Part of a small language model's weights: capped logits.
Each number is 500 + 50 x the weight over its row's rms, rounded and kept within 0 to 999. Layers, rows and columns count from 0. Numbers have three digits each. The size before them is the row's rms in percent of the matrix's.

# o: layer 7 attention output (transposed), 128x256, rms 0.235, rows 14-31, columns 64-127
# v: layer 7 attention value, 128x256, rms 0.125, rows 15-31, columns 64-127
# q: layer 7 attention query, 128x256, rms 0.128, rows 32-60, columns 64-127
# k: layer 7 attention key, 128x256, rms 0.128, rows 32-60, columns 64-127
o14 092:537547468509610547492424583561522493452497545474505433425464484488475501473483430388467462521514530438505532522470469564535520568511588474511472516513508448608414505417543495487538473515453548
v15 097:495571600458464567522543456540500484468552503464544441501471583450496531430574541497461472484515445500543465482546492534539559490501553479556477511510568505529529469494536459508474479438530537
o15 097:464445544514483569409474546562413504580583483518515456474453571548545567620554612462518461484535508468608511493515473511522506514458530494434419510464505484476475539450589529557575425516572478
v16 111:425496475488580476465586499508501530540414534443434526499512389518448451551512499510483604543615504494528571378536512586478556518502459526488381549413478546573592524538498576548516482478498581
o16 088:532498504484506449467561493484463507429456366483529514524532437529486463453464524598572465514540478452437496556468562491474413525474511486492570513483490496491513477595470446504490541417459410
v17 089:472463460523534561552478493537406453429601481476545587523493514466483462420585539478472515515433479406469482541511389512451510550501388469434551459516484628431474501647470474518503514531406560
o17 091:544498447486445466571533506504516523527407528480556514466412605575519538500428563515509542432534521568540480448509521577479507456604481467413521477536541512535528466552538457371586530504482531
v18 115:524615501475522432596442458516492499448503491512466508570588465479496522541526501515529520503446540446507468530472505467538445523466493427482493440470453534532564556549453530434554515468564549
o18 091:455495457523471665421433543521508496453475548461508473567440477608430436522472430431510460491563538535550407428608459549480537560458354569547512458462485588405497550596555474479486600488507482
v19 095:496473541465557455565540482578597525469424507449579577568505572457418569505386466486434523552525482516503469474537452462552560543440405507618504442385615495516577490572462458536456412514549567
o19 094:426525466500552453560510569497501521473577506495400568475507407472439474548510524499527596543486537495509532516501494556503374473510510434394505552492553541582438465441529466500494479563383487
v20 090:443470488545489651468462566533441458505498575492542570571572544423516442499445412512494432452484463534563541511437510503542491570521430377486548488484434424537443489517534505576546416478457488
o20 087:481486485458486413495545449520474501447496465498551527425412464472562474497537549510404496479490515520471518421464432445438555462527586432450462457583436437558593630555492570555492467533474417
v21 107:522517533474518475618431541569460617495504456571488510471441629435487527418538503454449427421444460453455451571465479480497507464550411440485479505484491458553508483512501438426456439561464547
o21 107:509533565505502610450453434400485441500539449562496524612505455568419481449484471495497611495454548431455580511506541447569529553463399552527459425479488505552500491486501554606556592508512572
v22 097:467558433529497477512498464391485447482441493484487520538543471477462466551467510584512583598637524498486469515435476479456455526486556598414432511445424448541412539499469484507656449409674474
o22 116:532453510534521493478429525464436503494506494537525534451496525578500526504512487513544536538448488499410487508497531488523440455462386532458500573477505574514510536435469484413481506492528528
v23 095:518524445466433447465472394572498492453455539520558450542487498495483467465491476472510555446591455474475582545502476492481469400442469420489504560523413506488586548559475488556441538484537510
o23 108:544468490539474548524472554532554492559558409556409504455573486506450567544438482411515523457480498531502453482561461455535554531496540502534448426524545541632491463479475520536515476449564487
v24 073:516425570419533431480478473443396472506515471435553532526467415502545468585503632460458572433581453500498415504561423542453453542536502535534517486472515484558537403477429493554481464448563482
o24 110:480479438561472637591484558500474516406485531557589455441536550541455482435409439420560500554433575555578543480471506524475501545496534563537564551514492499501385456612542504563435497537456441
v25 110:467615532467500576484443574529482572499477522511541494489471398496476449507588421474462526479532553542497468594460508568514554520479469514529540449545487497526457566498513534393472415535522464
o25 093:578363476531573453432547422529513455534467484424486501503488504467434531452479498487514466589532512542512487477458523414398496462425582402450446530505454532530500394443491567543560415490553548
v26 103:593504550562424496551511536409547440606523438462472478548458501603503562487465492477460550521506436417550585486446430531507505442469527492500529525454566546578480447510465493558491449423411543
o26 095:483418515460534476488558434579475478513464440452557502419405447508535448426542483524468427534561507509472482514520568518501517496603508539444520526616557376509512555474448463430437437572564504
v27 089:439486494442460507508538519485461429464417546466588489506453500536509508513506605518516434505525538510455394484530538469488535433553507423482473430491590489554456542591460509418525479503489504
o27 104:466529437468567578382390495528410392472461498528522532473467607491388488476490519409502483406476482436570507540505495505510560625422615562459531518482483540472495543440444535422542527471509509
v28 104:462502523494489477522541445549559448585526546525452500503544520504463443520553522381505585539540514547515515565523518543512396504473459451553509512465528451475552640480553541587560463555618401
o28 104:514531535486447557499397368498540593528472504574494569568493501473380470464442528475472532432567532494482490565502490457489513509422536442439562504468570428481523550563602427520572573510426448
v29 103:550524479505505498605520488488500604495528516599457487475511438498482461449358456517401453473472450470495520547432422548550572580583669519552497519499437506527510528464533512574512479503509472
o29 121:536523553493564532547549538474561466473505568556505613565477509540509608483508564462372506530391484480436508429573490567555452517466550515547501524467449524565516504504480410496475508535473561
v30 099:419473524466495529565474464511451527550483589402391495470512560395531498497449449449479596505527436475508472551537504455592487570465364497466495567495426471528435516505506475548532484529483463
o30 089:474535533492543644549544422469523493518525545438482503513544468507536493529521490423519480597558485428526533490569560570430437487462456512425568485461574515538613506458502497572534527498544571
v31 087:501485534492396621506461478585469513559543520446519467464522540469581515502453561495388531526546531601511504414550474470500596488523479572504514619489518554449536435545556487461498593462478490
o31 115:361450467588495470429523469440522475424482551475582503522491416573453503523478436504477399602520568501497539565417553560428397574538451460550516520471514524458494500496480409531491506557437514
q32 070:511400582571523458512508505573653497452493475487450506608485385516501474489445458470570474478484512474537480449453476557516453517544446592506582471457532540428429482459480553507471564497525517
k32 081:514569494440461449483490536515433452464530545527539467453495588461564528543509526448476549508536467577420559504446593470529510493405479417483481350544528552461565584518562504469582452472529455
q33 064:538518563515568535488592428585479527464480501424536504574560554549468523457443501495507552474457540472441585510530494585507495470517507520470684510467545458517502595485487580515491533471484518
k33 064:523480495499454550483480557540513545551497541514441556476453408467494486498518542564439473527449552431537447461466437456498544466614462541501492490516510506488500406422514482522490462510517513
q34 059:493482491469424503532539390568420518456504544432453457409474449527444548462534562498427539441519481420438550459472548518516550463515428433487422564549509522456469524502516430451500481555514474
k34 118:493450510467554583508500478501597517505482424491423560484545517462629508379594565596496504575503577521502465498579428402457554432578445474517480477545611508457554437490489498514528530506502543
q35 050:595419488516481456467475601486503540496482477533570526594509439489585479508509420492499525539529417502562549518473502494532489465496563554580444476495485532542490530425487552568488393489493520
k35 103:447435529513438524457538566528506462538511496486503496567516457493458509526500526495597538497509457428532497456531433425488469441490480557490536511511508493440447508536499533469490562524528521
q36 102:499524532552442397481445547492459499485528455493579427462512515417478462534543539474479509483492459503495474464496459589536603447560460557539471479567493478489507523610456486484421552514472462
k36 098:540537463583531497624473430565414449468587471536521556576400554454512628402514572446521538459567512466475546520375492493576489514523546462502460522522494501491545433593468513442592485544468493
q37 113:507544441465562509465499506413550455398423507502488508512422490425486493448587534506511483510487526526525418544504462512561611513542507546541474632545501459403431507474472498444406427530466549
k37 099:424474532549459497502490529560467555523467443574584535478545529479473503439527468531505509493447444504508566487457577472470504441522556508508535450546468545469592599542603490537440453558557460
q38 106:474476452480501578504474587548512456439432513528465564515455484483483516417633483509526514607459538440483444533526497449517510544437565455474518448434535441597432497469479502512511554454548483
k38 097:489437516548458347452447490470479479497428489489510492496643562547572473498435533532488524401594503512521527491490472512459515450506486560527518500544521476480497384571494478608550459569441517
q39 099:479457557483554414496377522467464527550419506510585444512524495518510498576514557444592474532427455528476475498556526530470490486461479465436533631489558458461552639461552516459487528488529537
k39 107:496503517516491505531516563477523506547544475518494504437528514431395424516533458569535509479458447511518496508528514464433492455516438447455452492508569495552442409476500437498466576466522523
q40 104:546591551516571558462509452501529395450487371508488515435507455475478458438574504522496410460475458549603521417529554450583506490521492500420525594534434395490513489479544545552429511546551495
k40 103:495523523566504514414481536475515455430527501477556498543462585561574524519499591608410567496477521540522440493491470524555539540489542544508457456479471546507512546519488482572515614448450428
q41 119:550447486489519511557521521432537409460505568489540412506574447465495456574549414485525483553540619473497557539526460543568536435483513456504515548488479397610602495589439543572482487392547469
k41 109:525503526419466449480437438513559519525493458467531526412543428521598586436458572529413480429526434544557566419511545382483517433536485531448441484559523526424436451454533500443454429572493450
q42 101:487469412553541430547548456549519434499563595570527504481416559607516492474452414408534483537376476456589541515557480516478456457482611457495590492485479495401497495547570561533435437441454483
k42 100:468557431496486563383570487525481538384424552444408578502525504502521605535512560484480607507519476600533453503499484458451557591434527448543498528489560457567464522543464488524473382522477487
q43 108:427444501466543569500559495521412523475477550516565571518494479469472397449541424518575462541497586553556445513609478476561531535569562592443531551571563454511403527561473504600530506508568460
k43 107:512567477575542480544495455441483446402434424586512498519595553477476475488488531634436560525518471529472566575565476472410475551510476515494542485477500446544574492476534524569361502502462527
q44 110:464477470474557470440526460531561396490481522479528510401499599545435536551399530564501388508455575625514513515573442484491547443435545496649516559484430448512394520487541529584429456419622526
k44 101:612516528479568523543521565503451533521495514538469437554426440538513476452589490418521447560500541518463452493515505540503498559494470487457529507434609551579418486504498517424620554505492439
q45 103:520505562515474508532466486587506584465487549490476626519506539454471469511511551376549515485496553453523518528542458483619486425537485445433537402534483486518607477346415500503503483502486614
k45 107:465528455496502596388488575482594544552413511476471547449602535537493497506466463647531545515481489528531497510561552431423460482449491518535472516552548484500541489451535485496523466449599507
q46 095:424476506547499499503470460557476564571442544487588484542517468460499415455640455543453512541532576457500463587491531503442570487604469316504354481529514488607492550537484465529512527440548539
k46 108:489518447500567454469503488370490491477509423582516521491507598465481499528503512529470495572511470509490477587522494512510512475476580571456675531462501380484592551420513484561468526462479509
q47 105:450560469520449475491499545481612444485407432486439559506431486444493484584479396578523472474611435566471580505513576503528486584470489552558470535529561542590506541607424532574494533456465453
k47 107:533489540527525509530519469432453523455542447497526516501609631479478497462511550582526555464440451476488574553518541513478397475506539457465595488455557456494544472424485463579479411522529470
q48 107:479559537575459517498463512510437366467471524510503591451520468519571490445504469450456467466430499540514472475519477583592559536613568512558449545502551538610513479522521526540494471603561577
k48 093:524491569496449555405476541531572524515506398438445426542568435542422446526520520564544492474526432408538478466485593513542477524436462502482422455540464542495493471480512472492616508479478495
q49 112:490590540517426586491343579509425463633584521590568479607551480488518469529469482485474440514539545393463450521522434499479579513460468570593434416469482534522548420531508475531567485497526533
k49 107:555517481477529553490462540569503442463564482480458532473409538596524558516503577443536442460487544569521543368500459380499537494473454428515500528527601464409455524456507514409517502487551461
q50 090:481438490466587433468547531530485539470506494578497388482488487528555443513498516465559504507517438551528521524533464513498526518512453545505431547475572480511495487410533472543502481515550512
k50 097:484567489447561532458466462520490534552535454559659491512502550529576465446507501611467449643454537508469460538515447490509503449474534527526563539488533499571436586466589461565472465539541489
q51 110:439514468514543516513527481558528536540496564411482576386477525555508514540385580392490515522461496487554472596419462513500540479457504454453506434546480467498468481453580465541498504491528533
k51 103:528519581495556478511529416468465582457506446572478409519552543464486467523495491491521457500492561536526561499534416458456386383426500541515597519454477478510461434514503448642414528545444440
q52 098:556465505426455587491541562527567597563546516489377454474580425513488480468461496452574455511473465484471471557491462508524452446392497487476546513432499489500532527438464498501537474490492511
k52 087:533494482508514492495504531454448512485488498559462535480489534579426431546512513454570465573487562492455474495564508546528449508477485465539559495448450533463463413493512512531508556484490531
q53 111:373571563481560451506541417518466477478560597440536481505536402553449518485530522500537479510526453509378485512515509455455466454538526473492458520459550490507500431545382557457586555462465511
k53 095:505480505564475539515588532447511531503419511530476453425479622516494510527514483475526487455463455466462505538538579501555530440493381384449478524525424485531403620411563480464475420511517517
q54 111:574521530500468551457618463524519612437517488403457559470425485540589510567427481546452419531455410434374481533474501447417465493564524467583475508527484490490489530506559494536526478504545493
k54 103:516405443482542476543582468521438520533553559574436546505388473524481499572553466424556531488505444555575457512519492500489590484564455481433509535522621418491512460436406577399615415544567528
q55 102:525384517462515437423523484457481470550598534462472395463541434479423468510515575514436523598505515481467443495435506464503556449457474454538495486574465503467575520587543451495547546527458626
k55 096:524602469500507607496453532627460500497401510505459519545522539529604528573514561492421472537540483518531512493443478485498501567515526541522380542482568504490429507445509522521547375514542366
q56 108:430542559524426439421496500530408562479441451534420430508422501562572518505540447498496582501410481471475466529515523476497615602418514571558466506437457504458508472527556447486493499434515452
k56 109:554526471512502534513591544431602484513497467439535525534567459478524420461506568532473459449587535487464491491493532420490512471532593531542498536541607513538492526512459566529459595549477472
q57 120:484469495432520627468610435506415636429493576507425498495519496540514535514572464469625599431477393520439484427525519440545524513470586490508380433512572446482461622596511492478524566499440459
k57 095:533479436521592431534463472404436440482525575426478511463416563544458465518507495518418472586473543492521483538526449507503531478505479473500515600495451478515621560493464380433537427458446490
q58 109:470441525588474528632460520510460517434496480536457534469505556527470568448529575442530467477413572446490532475430420494501492377519389540507557520519467475531501422554453461542427477468478512
k58 098:503567424430505505486580553484516399527519486544454522555540486483493437564447552490427503491523403531564520534524574442556532590492544452541508536399481472488340556471547533450624467416533498
q59 106:599502470460535409401478527545520446460520547471567614472420541462373496500537496506501454378567446481453537486537575509516513451535397544412493575515525416421489566511574543500505499549542467
k59 097:522591520516471465463473526451499542494516401490487519478472542455633469402494454506431509534510478436460425565532529468377486562563629446516481461541484478497550584499507428522532471481463556
q60 115:532509455478590647387537410530512489493548498478490413522417556472483456518487432422499445503459512544509463518561545479560529493392473529532579513427453458465533537500618432525549426479508450
k60 107:384351526549437392555484502517504526518486496491525459505596446492421551472442534583447558407439396515483564507492446514456570442500528535466542516588576458402489514486471501492421481577470551